config.toml
num_attention_heads = 13
optimizer = "cautious_adamw"
warmup_steps = 407
max_seq_len = 768
Each number is 128 + 32 x the weight over its row's rms, rounded and kept within 0 to 255. Layers, rows and columns count from 0. Numbers have three digits each. The size before them is the row's rms in percent of the matrix's.

# layer 2 MLP down (transposed), 2240x832, rms 0.0211, rows 241-285, columns 416-519
103:116062111089139121097089126140117120122122135160086108202143169127147086087130173074118101079167124083094115112116126144104085110125177103101168143171122149165130121087145113142105171129059120128125157105175094065151139079083138131149131083148130093139100119080118154185091092122156091103132108134121088201174116
102:155116168165148098086162139095022127110088157102139155156153097177119124112135100124127079136140140130154074114085077111137130149052121130165033121125193102143104102103086139125145131111255120132073162116097158157179090161174106214091116066119158178135139126125159129053111106175123188100159147112162209176106181
101:105138090175074093132122160176167084159112107138129158131115131084094139134156155092091151156120087117103114113130134111190122114128130096087155078137135151115147095183096119150104144107195126145122166131155063136178164107119119144107114131137176114095237143095109083157114201122143119071077162085167137109121123
100:086151116128097129061139149076137143133162181083133039169185155110164157152116130136170124122142164118092148158128167139169088145152128145076148104140177136108172105121172107148117138103132132113146145132182088147093155157162065110172148088153079141143142141120147143152178067115111120123113137128124165102127156
105:155117129147119127130216121095107121185180157114123103128104141126220083050174082148127094124110131084112063119117100124110117145161160150119085133165136075102113180133106151125119100179255160145190153127113158101080175110115124148158139093117099140135121076102113125139103131098158083127136116110050084155155148
102:117085169087145110148120157153135124090133142137128121128112071201168161136178046099156075117173145134191107094134148096150133182072129140163123161155136116135069206134150101072150145133062164119143152176113075152137102114120128122091100112087095134145109078197109115099078190166123125149133127105118126105142110
104:143140095158176090130096151126170119052179093153166093147126076136119130185148153118114182098153068129159119127150131121120217130121120119111171107133121151106135185179203131110162122139218122147130107144098064139148085130136103138100150101178126104098185116136145184163182073119114117153128116099095101176098126
105:113157163103138139175074106119099094136056127171181096116132115158204124186100106126148179127140089153155132113124125129173151198154077133134093153165116084105152129110143115148149156179184115118077100143165207131086102157143121111139136164091151125117102050150080099116122115105110159135178099049160177167132119
102:126108107136128147144086102153185142163139130133131129183138111144128132137090115136083112087158119158118129149099124138140023115125135106088106133124101129162082114104110115105105145167000099154101091125102101139145163127127096134155128112115126104115093099168147117077148189156104172131125098140163149111128086
107:119165052128133151097160171153133128123110113123136192162122111109106122151103147154112136140110111150141150127125071151172122097126155108143131142082167133129173091105148137150117103140255125118085127119149148118066119125069106142160113134112121148135153125134146064195153112124149101160157143145098161080109133
099:133171070125127161135193153084145150141149151141156088117089119171117143154147073111077074105150109138129093108148089108087130121170157139123191155163111071075089135100116122165124151085000122175162188132139145120133090083148115144182121100142094139152135119148121144164116135087122146120129161086080134142081142
099:162159082108131139110097100106226145157075150140160193138079176110101211124109109122150158131124067163082140139132160084118114129148143171087161195132198146122119071100127034094160140120091168185101149141073137097164095184099134142147085124172115185138146139108172139227181118106135135097142087112150119121064092
098:093208139124139119103123114082103099143095212144150122103177044118136132099173118078096155133146122098143139147165100139122090160140135135090119142115125125064097137064105108126143133132255141181148174054129112113159169143117102127159143135143068168100123086119139154167114124176133147159112180165138136110055131
103:140105126145178166128170138136122190192108189145187148158150120100139084167134176164121110189153097157126107094150115127104054117106166139131142166136167151151131081145109155155084147117075107179105143082157141125124134135106126119125148148142115093118095101103114128115067133152107145146086105133122117143094136
099:146052154125128129105130116110154112121152127220141120156138154150113144108072169157133101085106093156152110139157184133135160126203116083169051124114101148094084159119148148070164150134186143094088182125139096154127093121141167095125141087093208135132103102100086132087141164138098165103069100133184133131121107
092:127099043164144112185091147093136133149159121122110192177106144155107119151139160136117113154141149142115124089162129111108143112178213117128139144145104141115080059162129159141130112126000112129117024137127134107133133117149103120154082164176161156170143170148149118163082081142111141224108160095101135157065083
100:148108120100106174153173087118125206033111113140113143137059145107172163116138100121149114132080093110168142134127182113160141097162150121154169105172158178082096114100118149153149195144000145123150113112089185116107128117148081099112140155134092121152150142128081061089171108133092144106146147178092108182145110
102:083111104143070134095153089094120100148085153150102123106154101137115112129186177099142170158112075110124113108146145139107065168131175166084122088119157228111140170082165114168101110106122065150142119101079087160113113103102165164112146142152082135063171085082121154206160213128137158128132130191136126146072108
103:162105126108101137087083108129152088173113149122095110139100137107085104128162172178144126133187145082076148134150100070144156128144158126107130138124139205069139083073063105124166100089110181203160133159095097115123147148091098120075157168148139156142112084125136089103091138080100119130119111138107125173134153
100:127151089105149137120125107097115058120103143133114126140100059117173157095113147134131109074090112071098137166132092079091079127087118136152102079123123101101120170117058197118168113164167123131092056123081085116103145182109116110194137157129166158095152131131139130162107133154140124148131171118079034091161151
100:115138150096114143167129149141086206128097125118115064104097167111087184138138155120085157085126140143080154175188106184130077104126180124141119097107119199176148089168097184136143131130000167098147148107124128112171147084111102141179133114144125121137132072067161147138152144080084139113162098148143170135140128
100:112152158134156099097145138111087099066133117118179159072103077146138172153103142188215100162152088126094115189162150130094198136103117136103114089084115198146090158100115105163123147105010111129136106127088078176109139145129146179120158097097133184129163064125177112179107124136178179114132130102133144126187123
100:171117054164145138137165080095128127152113152142127126093155081199133078072138144154120163133143132118113089121100099141103138095140090158177125159087126131110178111102128113093149141193090107168092145109136155161165110170112100122121106113111048084102188183131156068133131135153116108153111095130101146109145152
104:174096198122093126141167139120100122138132143171149135156109115091121089117190116090171113156118134183121152129135116119133160112159141152162141184161165197147152126087137088133152080184143068113114104095134109090118134143154131100179142122130168118105120077101101093132135133108104087179085094126141138109148141
100:129131061132157073154138091206065131078108126105164154146131176131131145176131132080109122164118139087100111130142118157085152137112144165060140119120113065097126159103107158159096120128000134200161172172127144113129101186117133128164164129101134126153103113118146190134110132089142112162138132136172125060125147
090:102143126098105127110118122133104117127149101111121094128150114095146120156105125103131111114187112153117123156114166143158125092149153121131102133114144232174142096154132137100116151161000159079097141137157165133190116145155139057105123134121058137132120110135112175189155138137151133152146132151119152152065129
094:133117108126152161084081047154141135112154099122088112151142137174221147147083151131144148129123115146138114140148087157088165168087103113151139106104163164107113107180115168074124077156110150141076127123129144149112145109160161127100138151165101105182156162169023107139135108128127117138135140123069165157178132
102:167103092135116153168132112072170105116096120122157103122086101172120082153134150111123181153120141151166079136165110081097122076141137092061138152116132159130172058135142122115122149125166063125132115026109190144092124122122083148131188126178094122142184117087145123158151102114102078098107117185147135109134105
099:151095096156102199129145127160085168057133135108106161155166174112127128120156110072095105153086122089096078168134135148128178148096140133164084115121142151152095134135164130143132123132003142087187183159152112129084140119080184148135062091110154101089147145126132132097178144132118110137112104142154130147165130
100:104127132107105142146147136097060115097128075130163151186116118128089117139101140116115138143110101117160119144181138147124166092117105071153144117138076165118141106169183125146203131134189119126095083138175110195117158107151122120180145112105126110097160095129117100179195160125079086109168075169148091080121123
098:090109082124110114174151223199108130121118112128120115140097117127096178146064092126151088175130188151144138111142139173072052194066085069128126162151101117123139194158136139113084101193028144145130105103101116127120087125187110170089100106176177089162097140124158116092169116183165142168135098128119158117155140
103:104129097176137095110124171092142183122137156130150115156118125176093066071090129140146183102094141132136093157074087147111119138132083141148135179109116116175107093161092107172162116128122140140125107120180118081130117100175138116124106090117147136198129116152144100084121138157122116150139057124144124119140149
102:155185148139108154132157125143133151134132125165098098122052153117083117074154135134112134130103122160140121089146125132151129114190127101131145163160102080171106088125094157132089119110232137114144143102100127089109121220126162123125122115153136173094104118127125119112186159113120154145133135104150155089172119
098:140082078099104131072187156152087157141143178133104099157141106102213159166122120102081086160118155129070131124076139195128108142071162083106125103118132139100148126137086222184115140108017125176123179108159156160119093098137101071187107115121074104189126176137149156186182173133175111110144186125132181162118153
092:149137138089113109128162124132163128125131088127112097167187136132190136141134148114113148123160102118150202120133136087190107053122129181120174123133092170149131071146154117104145089192000110114160086089090139105107143130143142102140137138110149136130127147170164111060130098149129148130137145122105134126077118
100:106105080175150135091155159148147110115161134110143131126125122108165165125121124153126093143102111067094107102129121151139146142131113137075145097133145053185162200144179143150160062076255116091063122113151118091153117098123127172081101111154142131137160139152132145111146109118087132141154117125155130104143090
095:086176126123068094110045133138135108153066119145122103121165087164130144144163111136081136093160195115168097133091105106040182058204094155179123114112160120091142127122162100097089140119255137172171177117129075120081126098154152167128141089189072137139060112162116138025161104121195152120139164168135128075172147
104:114116141184114119135132117137222118079091138121142081075146170147098126132123127123138127129093150139083091112134186128195126118182110141106115134136090138160105120110114134118112083126026164105195119083064133102076173129133106108101061141137179083131184184102130177175137182176095107104114091137103170123124148
104:163093086077157075132114097173061120102111086139095115153115109068185099111097121100165147147111114070139139098177161127136115134123129128121092158172039136113181153160062161136074121198088155106124128158147152131133121135162110091104123122149126127164079104130169147157190178160100181069081141155133117105117152
104:107142095131147104147125120128088073172108193149138097143113163100087147143179172136179162127188137128160185126161097155089134128095133133095151142137101086109108142101047107120125184121061160127139159113113142144096087110131130138118121081080118100169123169140157121124140147052099090140126137087164110111157067
103:178142155131109096106133082155129118176109137120147089122103142147105155113081101164076165117216113149153174107140140099088136083178082127122152101080105127128160088118102138155108146112255203125129154168096132132184126140137131123106115098148123190102135084097168124114072069105136118131137146139158114196143152
101:104175090142153160096127099104168092102171112162112138135127054127102075190117157091185164163125013187153127112154138123139131157126148136168095192182118168180080145127147131136120051122255131123132107094161137111141147123161143096148125083120116200083145137178152143192137061130065127102163133128161130072158138
100:161143104123189052132123132133131150119099149156122147189167111159109108123128187085124094098083137150111134066123165110082101108137137140153109118109140123093136083145120082158163000109092181168128107143083044131125113096169116174099125153109219126121173163142064129189086141080156060104136101127155113128137130
103:172142112133117164110117142139122134099156131145107174118171098116101180128122169156161110189181131140095140132087147137086108204134113216153091106167151077168172188132111149117144141138149140144063137108179130174160118067140098152171074141107151160174073152142133065114081081130133174105138205125126136130143129
095:131153136075112139160114128114070168165094134138104107159111170152095111115105104110082097118146108111136117156155116109146141105114086066103136156107105065139105130139124121096140132119255111161113124090126137151087110160127083119143192131144140117175128197084109139091110149144070154161141109154091152116146125
# layer 2 MLP gate, 2240x832, rms 0.0226, rows 242-286, columns 416-519
100:146113080122069117021137123074079118160157133139111103089133136140161132124098143074168126110133168154118110162105143141139056122158077134149128115142103130174111105076133183107133167192142166151117133101135129162166164102154139107134113160107113000087073097133228126112192048106153161131165114137109189209106188
097:079166107121139108065104131129209140136176128099104145145115137075089090128133147164169194122171089121192171106131081120119142170106081072073112088077055115118081137123115096135127132071150161154102108134137125138173141073175063085129102105117147109164140080137176078084164120154153161035154113137114103063190139
098:096073140105132119118129132123166084191123143157100111161146099120122140081099080201120123072089118164213188171102156125132107080116097122143109112068085115084144115073140092136109128126094130129076127111135142140151110101151119087110155124125177105105098132095118134118111112121107157110177166169096132169127114
105:096121133133151161192116100124115128123124169159159138126122148138143052122165105109112122158162117114112150146122143173215122120113103157134151118123165143156102104164125167114168155159133110089178166128146137131184151113123177098124146062086157052110121149153078149140194141109095186095137160209148122098132170
099:187105107076150088141140171063132107187117123115142130117150133147140158033063174133108121141129100106129128142111117148111147170165160105105145070174086120153148137082125154080159105084121126098099112100112138121125150161070107105092126169162107109183127125130155149170113107133174078132199174110140146144091152
100:124157124133081119138127143171130098139148110134090085093097123122066105117072111154125166200172092119105124116213124072127117144138124073131153092083103119148110171095155167154140177222143143145119073120095068145105050176127094168134128113132146131137204086135127114087146105106148113106171162135124117134112136
103:164118121105073126147127130104193094174086121079159147140108126141082119099102118145182128168140089135056159185131174090036156082128155123152107124161159050137111168143137152171077119170118065157133124126125122148150159165118177138139169197170117122164062110100112112092080112150140152096118113149157120100101131
102:121140090076115104112081136138129137150082120099112090106121173173125131073140151158110089107128117080091099168097139108169116068123119139136105121095147121122122138077112081154071118110116136132212178103154073027119120153134163100104107153170093126109133124076129175134135056154162102091145137135107163103126147
110:102148149125145126129080118137106169164097148119146099114120189199166143100113131141151144136185153070108115144105145099064103155117132148110093155180132148196071070128099116146135151096126122147177130108131132108128093116179179130107130142125107115109143152089119154041116112174147133094111101152130122180132137
096:145130134074135132133157103067166114148115096156157112147160060067113123212134096116126169130109119090039104136116126048105118078157214075150129101106127097143141157101115141130144211162122080125125074110086153136141095136124172063136116166114092120093201136166035130129167051136135132123153111150082131154098134
096:090140066097108167129083113152165144143077156119081089105085132140141066127147109126122166108191105075102093173068131127111140112079125109116186154131146052162139129127146144152142201176153141072116119156068129104163074138180159115118097168122099138132110137206060100157170091157154097140098062094128164104095124
098:082082112111094139150113116181179134131113109108165140073096160145145136137122146098104150150058084209070104181136177210154140165102095121072199129154041124096124139127137123127066119131145060144088101138134131169144128164175118180078111134164117076151200127073179137153171092158132079078106115147132140157186172
101:137166136117162118134166119192065141074155140132102110149123151135171151137109113078145078098123166074134131098127139178157097128107078108130130081070093122151108167123145133105153121149150113086136112175124130182133085131136156095117100198162099178122103076168117141079128160107143150079119181204136171108143158
096:117129143110073116172132140122093132108095132107177116089105166164167078102116111171064098160139109101136098163121061113070169166146199084052129099145082084122106103047125095099113137127111089105103134114120192156162101122095126127125123100117156150131145163122110107152139148087148102112130170148154119122047062
094:127107161166116156167115185102107135124173129110156106136156141133113135092136067108138178127107119124133100180129152136102117068065121116058181135145134125101127135067145123115113144113103157134109104101150169124164117187130120172100175102105153150189163118135155142072140110129147169113083097082145127176114154
100:120136161121138146140122193138089157132148094145138095094151125110175079108099089093150136116101150087077166180103145175111112148139164127127144144103160123086152123171188123099135170116136128111125090129163167181114121111160110148132153140147151133182170123104165131092157121118159102124115173131155111128154163
101:054097121115128109154161092199135058139173097101187150111130153110157198116066097159138164081077082127094069160099085200098129135111181151147166145139170090133122139094132092099123089126130155118157118148121169165121141156157112126110086138117156133137131147095154193127160165165125110117125166126143174137138157
112:151142099110089115073132109110140103171163114111122097141095161127123149081137159127186167185183088070105146181113170134182178163165174160143112105135101093122106133160134143117133106173200150157147121146119212157105147178152112161116106154186087078078100111121112078120085090132103102157109075129177144176147089
100:170084110081102156148145100156162089079148176116124150099181132121088117102087114150165159143170140120202127211117146086108165126170083175126123148161137107130153146150118079100132136089116117120158188123090146113134127150152155134089132108123134126135133105079135116099168155080156114101170100113137180167108135
110:110049152063090171085089101144140125175178105114130161154124164176117146090134171097129151161136071140129052149142118162198170180094113100177106113133110096138067123163137132169131124076133192096030112058114125089134077128165102076145111084126103114070124099092154136079100117144148144142099112176091153092132154
101:093143128174125133170104125093085129085102166102198171165131159132188172100137114108121166127130127071177154129160086154157171135107168113123159065169170116139159119121101102105103075059132111074169142131151182174129138145127139123104200083111097105117058109137129118106133100089164155163157084082156136153104175
094:084122090110122176119132164102137110131085114144157111064057120090067130172145125131152119182188187156126182125127179071204164128136127079064171119129119156150079160153120097091132125115157113117093103168153122132120138113106092091089163116080103138053113113131172088146090166084172126115102169118144105119147155
102:090075131125100139144105133122131087126144119122161097117160161161129203180114148129070141143134156150141114104115193100108116118077133176124187138196135103132098170152110091087090154161140090118111152116178190124069096182102121150153149181174115125124107084129091118096162107112089181128046153167127119094135177
108:097189141111156158151156177160117139119077182162097138104166100145149115149114114148060129157129154090125135130128118098117190111060161141104224084202132072153120132102141154110080123128134100183150104134103125112157095172123121109157167173107145145114174135124131116086110193140105150096147129094125098146098152
095:112162122129091180156127066182145118113152157085167066113099096077161155149124117137146122081182109144105076137102124126107139165133102119150067106141098114051111079100139141138156135137108132114091149125125045160137147144144175089131170159168062159169204089144104165136118122105180134137102129132217142160064108
091:176090159145168138164126122131159127151128108102112086104071128148209100146163125095157140165156085095106117115183154163134157062110133106142126100146179160057154125131083097086094164089138118067115142170146143136181125113143185159084152122160151136094131207171094082139092096208159172155055157123171159217186098
101:195130122160094114143100073101151107097123158104124151130135163131119132154167127084121150139147147136110084149180132182116186127171088109128190126151051143139145074173129107156159106125166118141115156092046210128151070113109149109098081099185110109155107157081102137133093077119150151134139159170120141137172106
105:163146126123126193131167144102145107124151131123107115097125138096112151129186191128172079142135167156087168149151124123093142154079192115105109073160120081122117130169143110136155090117140145062191206105121125151144146170185101155134114154114178117058168138038153101100170132194135166133120112157138170129170123
098:121141096125108092077136216092180149151118111058124089135154079142124079094188141129210142134151080137189141165103118183159105146073155120161143138096093125151089114086107104132108138125143093049163117089118074116130151108141115099062183166155150061085133060150079157157105080048128150166067135122039155140129129
095:171172106148114124130152125127137143178174163215158135139094133132141160114127064080074149104141141121171110135155102167175155087214091147122158105111125126133149054154136062145073189166145128170157154099148114141141142157137158128134177161130159135146122101128099087129097123086124137112124139083128163173127131
100:132167126129084136127062148127111148126118135138153096120113109120089068118119153152074170124135104105135111126131145079182140181116137126157125148159089105145121146101124083054117166141117101181069048125151123152110134137184150152120152132059141106155137149104038080158165119156142121135159167152123081158140150
101:164100108114116107127172080152125073102112130074155094060092148112092132124088129126166116124124152094140131138141108130130152141131153147130139033118125129154139162110127137149078129171157114110096063132118112156136121155158133101117095181132119126193074057158165062066160109154115104126144177086113178201142104
100:113202083080107108127110103131104103167184073177080166178112086128162110132155177070084159141113125143089138131168102175122122121146136174113130096225157137048159138136133138188064201128143113113067104108107107066116128102142096144163175095154135135128190131137075144121157225092165119169108119134126155116093167
094:158181106087122052166107095141177142192160087102054132120130143132133072159102181134085165076167071147156172111120219129109153169166110149121131119140145098125137064153120078126132120136142134136109156092096155120170142157097125134164113125129066111099197181136111113088066069122196127059097138102153148116156101
100:128136121078144098136113042168064101114092151131143109134153119104118125105149177145121108132159108098121116182156118149156114111130112142127177107163112100155137233121122108100095149138127123141110156114126125074105117128171089112110162154141090116104168107116065155080120131204180086097052136187133075108143146
095:088128159064132145125172180167088137136113147061116069135091219151121105108111163111168093138137098116163090134113142108183132103158112123168161059104126121136094125143127161149145077128155139098113110158115178094123143097139140107144146154092168129123148132153113153147118113158160093137134109096136137070099109
102:172094073177112139094092104109082155057104087091077126137183150144122163119092135172091212184103127157127117154094138161095128187185156102054128072107133120116109170144152109121160145145112063130121104105112188087149092152116057163147118135124073092099159161143112143135201111133143103131138179174171169165151125
103:141148124117148072128166150118072161120129119189101118093085169116112126149111115126145127124134102098132101166161128104132127155090111129125179173120154123084162070119125145134159089255139176106182178150138104154148135161102060148113141135134103145124142126084181135099154201139082122064079154130137108102149118
101:150150134118122112196091110145122104146131093182164095102146088161121174173081153106105143108139140120084114164114064148043118135050156159081179106177118140128149123124104155119127106140134150104148123116155186150144176168148115167176143130127145150148172110085132126145113091044122153088136179167140114157124153
102:094147160118126116112173126078142107176176230125054118107185107172126151103200138101187077127163109131199115111084111206130126152115086138108093149140106144086110112107121109096131101120137151151126135109133176138108158076093111169129071057164075146145090146151182161198134121123137112095146167116141136203107133
101:130165135102156173170108107145118132094139131175100105116180165072157187084101094126132138131132159098069072134071132140077116164151132136122164098143153117102153103165119085105163138135113147092143118108069120151089050149118178153108119120155127156134196161149158156171133184133162109092142121134153163159114167
096:113096143060140135091118132141144129155169132139153140069077090103162158121200071136138118129174065132146093177103132134025136132110112127131175139156085152119151150164106143141106143112126185142176166168153203076165143097139101157135137177060098113140190093064163131141178161042115154132130169128153131101158107
102:114137093140128149092135104128132160127072087072147083106119132125101165140145088116051121076151128136068131175142130176118154100151108113079111119169070149085176090150105189126083128131123067094148110134127144120140143169098117147104094070106159152135112172147135129159060134114094147183179149140162125122142140
098:083123114089103103108113099154121135091130110061097149207113124110092169161086145127129142099163127184096129180062171191153127137155177149126143097082148110147122232118125111148148102083144153148162124183137194098151078069116139082161124111085135191123134112193122167098155110067118150142148097085102138120127142
098:126153144111110080076116157070106119141126162111130167078173071128098151162146095130160130201121140134050108133211101110184162159140126137172152178183098094141135116154113109161098076126132144194157100193148130118148113120119156088098173081164149094107109160065119132098164109159103142113108113146148102094113124
# layer 2 MLP up, 2240x832, rms 0.022, rows 242-285, columns 416-519
101:105093153138151145118108146122074107138093195079166162159118105147084159164166135145141172115097119114142142155095119143120120186125162132131092134122152119109115134111114081096172120087146058080060094130076165162106124114132104218110100123127079164155162135138119091114080140127203218058119120156114184117151109
100:117118136138145170185074124118132169124132072116154138181139132130092134120170111159146144103157070115114142121110166149111095150164114074150173116114136132105109155116122119132156171060157179121124094113070054153169160128105120130130142165124124116123152097082126147076128113130116169143150066082143106129098110
101:135077169205200135103124168109131155121147142137125150122098122140092147126206144095098095121122159110145150140148129072151161072103143089152149187085129135165169146118142135113106144130105196124142148119178169154085121147104132145115125113100184132136152114096110137133116112157208188151124148132105095172115112
105:120085136100047071105156121157181162183191185147096108054096177075181094103175100169171161090132150077078120147151177081114093132144144174143135120122155112145132177079140150174122163170116125128139171073121111099062108141107085145213139123133099161103154124143119161162100112108093109123138142104108076149108115
101:143106118179067138085136150188175077109156110129126093092107159135096161110119122100129127183104145115092125079197131143118169123064140117098106121108146106119149157168129086173151201129126089108041171184089048104130094115166153091148080158198150070094187169133124099182128149124146111095098091139138185133151139
103:118098118090151168084075137099168119068191043116164155152171089129157098114133150143069140083086071093153109117082126118092171166122128110152164118123143103082142127099135097170168103130115167143129094189106069163129152152129176124127061111139138129060171170089137197156178060132117110132091145084167144132155162
104:091138138132148076155153102134123149109106150141166105189148118111171116083133145157169111109073094128135086129154040134214221137161129215147089113137115107088115127125127173205116173170112090085150092126156155107140212166154118130167157108114131142137139093139137050102120139133174126165142176123134154145132166
104:150129092109124137101067097101139171114069115140108120139169138123159119152113057110085095126153166106075169166138131114126115084108097167123131152106123193132105074148098172093104100107106154073164126185112177132094141136127159165162134113218087137148178148118142127141154159117096122201150117106158110108118162
103:081157138130112172106148161129096083117160054151147139136132126090158128133124124113084118123140135145109111093146143044117168120176197150152115153095106214167125125164152158153124097149148130098126132138142076142143160108178132126107172135091136133134111138092091075091110141139165156129108113170124140133139161
097:149144108150148191185129086116146162161132159136090128098079109135205135192175079115116129143131134160107120155153098073115132066111144094157155144073128140101134132094138115168084100122110106112149150075129134150127147122203149130129203173137072139151105128055174199167141123120105127088153110128095131185149139
097:179080100131134110128138096102163125148084164197156197157162173124110155118152122103074103162154141188120136096119079103115114159134110172136148165188171128129102104137124106110120129128169144137155128077096108098101151139076105143082096143125127090170161099141132123194173112115124106116147139169157136092118143
097:135181154115149114059168138077089071130100217116126098143184101101107170123126125093099111108155164105105107145176073125120111180177122125122108150180154116085104152127128114129190157115135134113117201122122152107102106074095116106119176138128090184106122142152102127171156113151144186202142134113113152141071124
100:105101127167124115152154116121160177182151157112126129139147097124119167163124165166144106146146137195134123115130147134140032088108151126230125140141145124105182078163123091132113069116114099117071156099054107127149128119034094118153105113163122109145144074096100076096121106063158129144135072107120162137150144
098:137070110143146174122142094197119129064111087133151143114107171146153127143073120160100096139160136133180176143151160107104128102148123060149075128093093130134076179073102085084125134190121148109117180160071133187184124117083140140098099119158127120116166157097139181144134225129189111102082084080146141123122165
091:176044093125122172129090156170090149153209107066150133130166141129095133164129089108115158113135096115113121169166150058111121131142151087108144165097157176120120123151172157145162131126104138098135069070164076105192173126145135101134148104119161121129207081128145174123133080163165160155080106105151105173064090
097:152109135151138167168154063133055131137128137135128129020080090125124168116151150080157136159111132130145101130135146203115048116158153144173128155134092141148137121104135079149127166086111151127149102082135180130049139135125118090097090144076139143182145122130132110139153172140109091102159167145062100160144141
100:141093170105182054118165167054132152149098148124138096167199168119130124069178097092124122139124146136117072095109104157145111165055151114104087116125145139178192162111146095062183088086120156154109148183110150135081128069097131165127167148104153113142114100186119174127113235137162073119125135135092120139191158
108:134146180160071123136080130104171125171199082146109078099147152118060180089105126115162120168158156073069162171159122133119183204092178100107115131098139135136102076114126121142166100153148163134110113172146180133132113147149138127181095175185108092158116098109104117099111136089109051147184133186136119097186134
099:179078130100101122151060107124118120127067155157089094114111078150063155182127122158159096089130122134139121067103055139143172182091098080098080085150094042112109113117130133083198163104125142130067133104208060141122121168156155158159086144094085159103079136141133099094129105128124078129111130074125056137123126
106:100144114066122137112125150133175160154139087123114159120124070141092184107091132133128190116104140147111108160074126145108183098092159112148092098111145093136149123106150170169039083097126146076106036105090122118179127120143078098148175106137147146088144123052130152146100131116107167151136154129076135133107126
101:145128119059082181152114130161082119174138096138081161127131141134130151167165131121073170095102181105152106102135084076112059131186113174094120136150179099105127109135108125151129148173133093145132141122139093126130129134118179141171146140180105083077136082151087156050130050173161132090142115155125121120081163
097:183095119154109149161162080097148096136113134117139132118192110125161063062123066166163184122099152096100101106106145135097193145130060175139122165143125163097136076161116183093115088145124134147152125150192139111154135133112132122079112156135125085124118151142162115136103163117146125054061152122148178136178128
101:153130111102161105131117163132117171127126153149081102141127118096182097114126150070138083126143199112088170096119171121078143175093126099111182140113112127138132184067117120096145140101139121114119129119106051133183081144174114083103133172119099115146142090100105146081147155108131139150135089210113074085176117
106:105120114126130082138092161119116137137094148128068104185126121146107147135110168131073178150122066101109172127096104204074158098124122102112127096098148076108095172105155130124131113124120154147165197155088117126143119168113125158155087172113125109135122137151111143125112144136137145124166192120148140102119122
100:074148081142091179164102130174161144148165121078144100137187133086133145177148093155101109123164096138116106140091154119086161139089072119121151157189116147091115075132129087137124181088127072154106151163114111142178130171121129082155206133115086095111158089146118168143143079091208100092116145156164170168076170
091:193142160115168226148055102115154173083093129122097159194134131145161108135148104114150131108124122096137108112093140134091145111171108078117109095111174130108168151108102130115162107116127061110087110170109090106141124139119149138102155169110126134108142113172097158106153112152125146103082146139168142178124113
101:100147105106116115115121147154087162119207135137115087130183144146116085081117085113208109106094095147110100074145151136198096137114133130154076139097102109141171127138143147140094153109123083099156206152114141120086133124128133132133125105112151081167089143205097112078173069165112145044149163132139134162175147
101:166061110152176104122184159117096145120132107112139178077210171115146128049136117089171133122132131144133113133185157053154129117144102139201112097139159131048181178206128171100160082158121093123126143144140157150118191182134096068162168146048194121122145106085105138067154114192177175113135140129176151123143090
097:163164168143141117164112170127119154109067128172133077138100087091113226166102193173078145092147162159110083151117121083104207089118103136098062115096126111146094102165134158117183132152149160131077120152051108115137132148145111077125116154168103119119089097126170102158149146121133102119141031154112173136124089
096:111159157158090118088169121173114106154132085159089096184166120079149132131129101099129132109132085121131186087144081115105116168137139135174155125155153126141073179112063191118078129148142117155152129135132068108081104179163132171129110115159191114099115075097115104127096108130188150137149159203134131135118134
100:127115058159142155128161085076063159166122118092141120115142126070150120107153113121122093080158075160105106149159153111082034146108188179083164136087181153080111110121139124162118141135096154122127108132143135153165149209122146177178097105127093093111146084174133098157119178212148162084071135121132135107202150
103:102148124178093142125108213081177125083080174095166131126140153096139092123109127113160075142073143085119156127166106183146114120129142153143159140070124075130105098124106159061121069143106125100189164163121092093139127155094148123176131115104110151101111136102159150099142141123135167081100109134094070046175197
100:133123125136154096146167131125091132192146131175164137123083145114123104159176181085111129175132111166077056130129093171112136172119156140167142174159180142103148132147098148206146076142094112123137158118133124136180144144149113069136160136134151111125128154123132168095196145073147121104174197156119141061077135
100:114166173108101121159077160097184157104220069133138142086098139151112107111108172172142156113139106158184126121136188119106078134138127143147136162125140058121090123118126093121114085161168118098148123092142175160140138122074107143127108107117135090176180159121124167094162047168125110110065151148156194098156110
099:072081117175120107125127140158167101090147127101194165111087126120176161102160117091144146144129084108103115103143109143086185142183130141153102141113111133131128115161149118152158109074143112115137137126138191154121156111089135111113057104173104100144091107167126123125168097104080092159144131167123108100104068
096:100091061082067101080057158114193076157116148155113096160171103135102140132112117144099126096130205121098165090098165106122130065179074144148119168140128134101161145167092085093170109160105104105082093083121086187105101151112161108103120120182104141147126085179095147067159142205179157055126137131195128039138193
103:106174065200136123143104136095152101152104160229094114107150124115082114148122062159162117188105172106099116181140174122177144149154126199160111153065173132206109182082104147104131080154105128129162121102133080115071152163064134145134115155161112150133147189077135142175173121119070119186156130107124154097201142
102:160158135094097078078107124128162116160092163191117079116163135151143104066103118108180095180151136069075122142138157187179078173156062166131111173122120123196131166126105106106093158089134136112087123106135121081125149112125090154130147133134128165093137092105068105160171097167112099132167184183106148074113120
101:085138091178154109164133091137142114141167136125098102130114111113117134204148135104135143146165122166123113138101107098131101146176132144175128121146101113086150178065144150173121153055112127097121069101131106175109090130140165112157096153127108179118134109215075121128124167121070147104157122113086121140128098
102:139150045146148200128118163144099170161157143156133181113108202168109108094179138102145131138144140150137085150152059153127135172048213159158118143102135174129122146144152094054148124132139110121099150140161172079136124157113166127121170146127067091082116132119144137136128125206157153131107134153116161131149156
101:102160178128157175124147090173110101123132158135177139127110081084168136179123144076176132090150097172142117151145186139121130117128177140142128185116152135110145109112089150168092143150127159110155054108134203164162100126184155094143118068109124152140193170178171178109111030144156174158187180190090150134124075
097:175080089140172133177109165160129131193144163136137111137115142141114161107058151120097136142104168123108102147134171162110109121092003100121138144098135154161160107094163121109184022165113140105141132146149085111132146168163101143134088133150165146137153099089186160091159109094085137159179106150112129112120133
101:099125145167086171035204130120196103131131152135167088168122108172083111169154148078143205073142081104144144141123149081174130089110159105145169121121141146192130101092132140095148108140162126056187146134089148133162156092128163171128163088103169132115111122155089115148136123154096078114124109135159161127130128
102:168119123094126163120080131082112154162105189144094133153071205083084092118122165143107095078097094062097095163116115072121159091113119099126112107136114122107131095085146150130140137107091092184109121129120142116151153187191111159185127206105092146158111188128082087119090083142100118173157117149148096121088127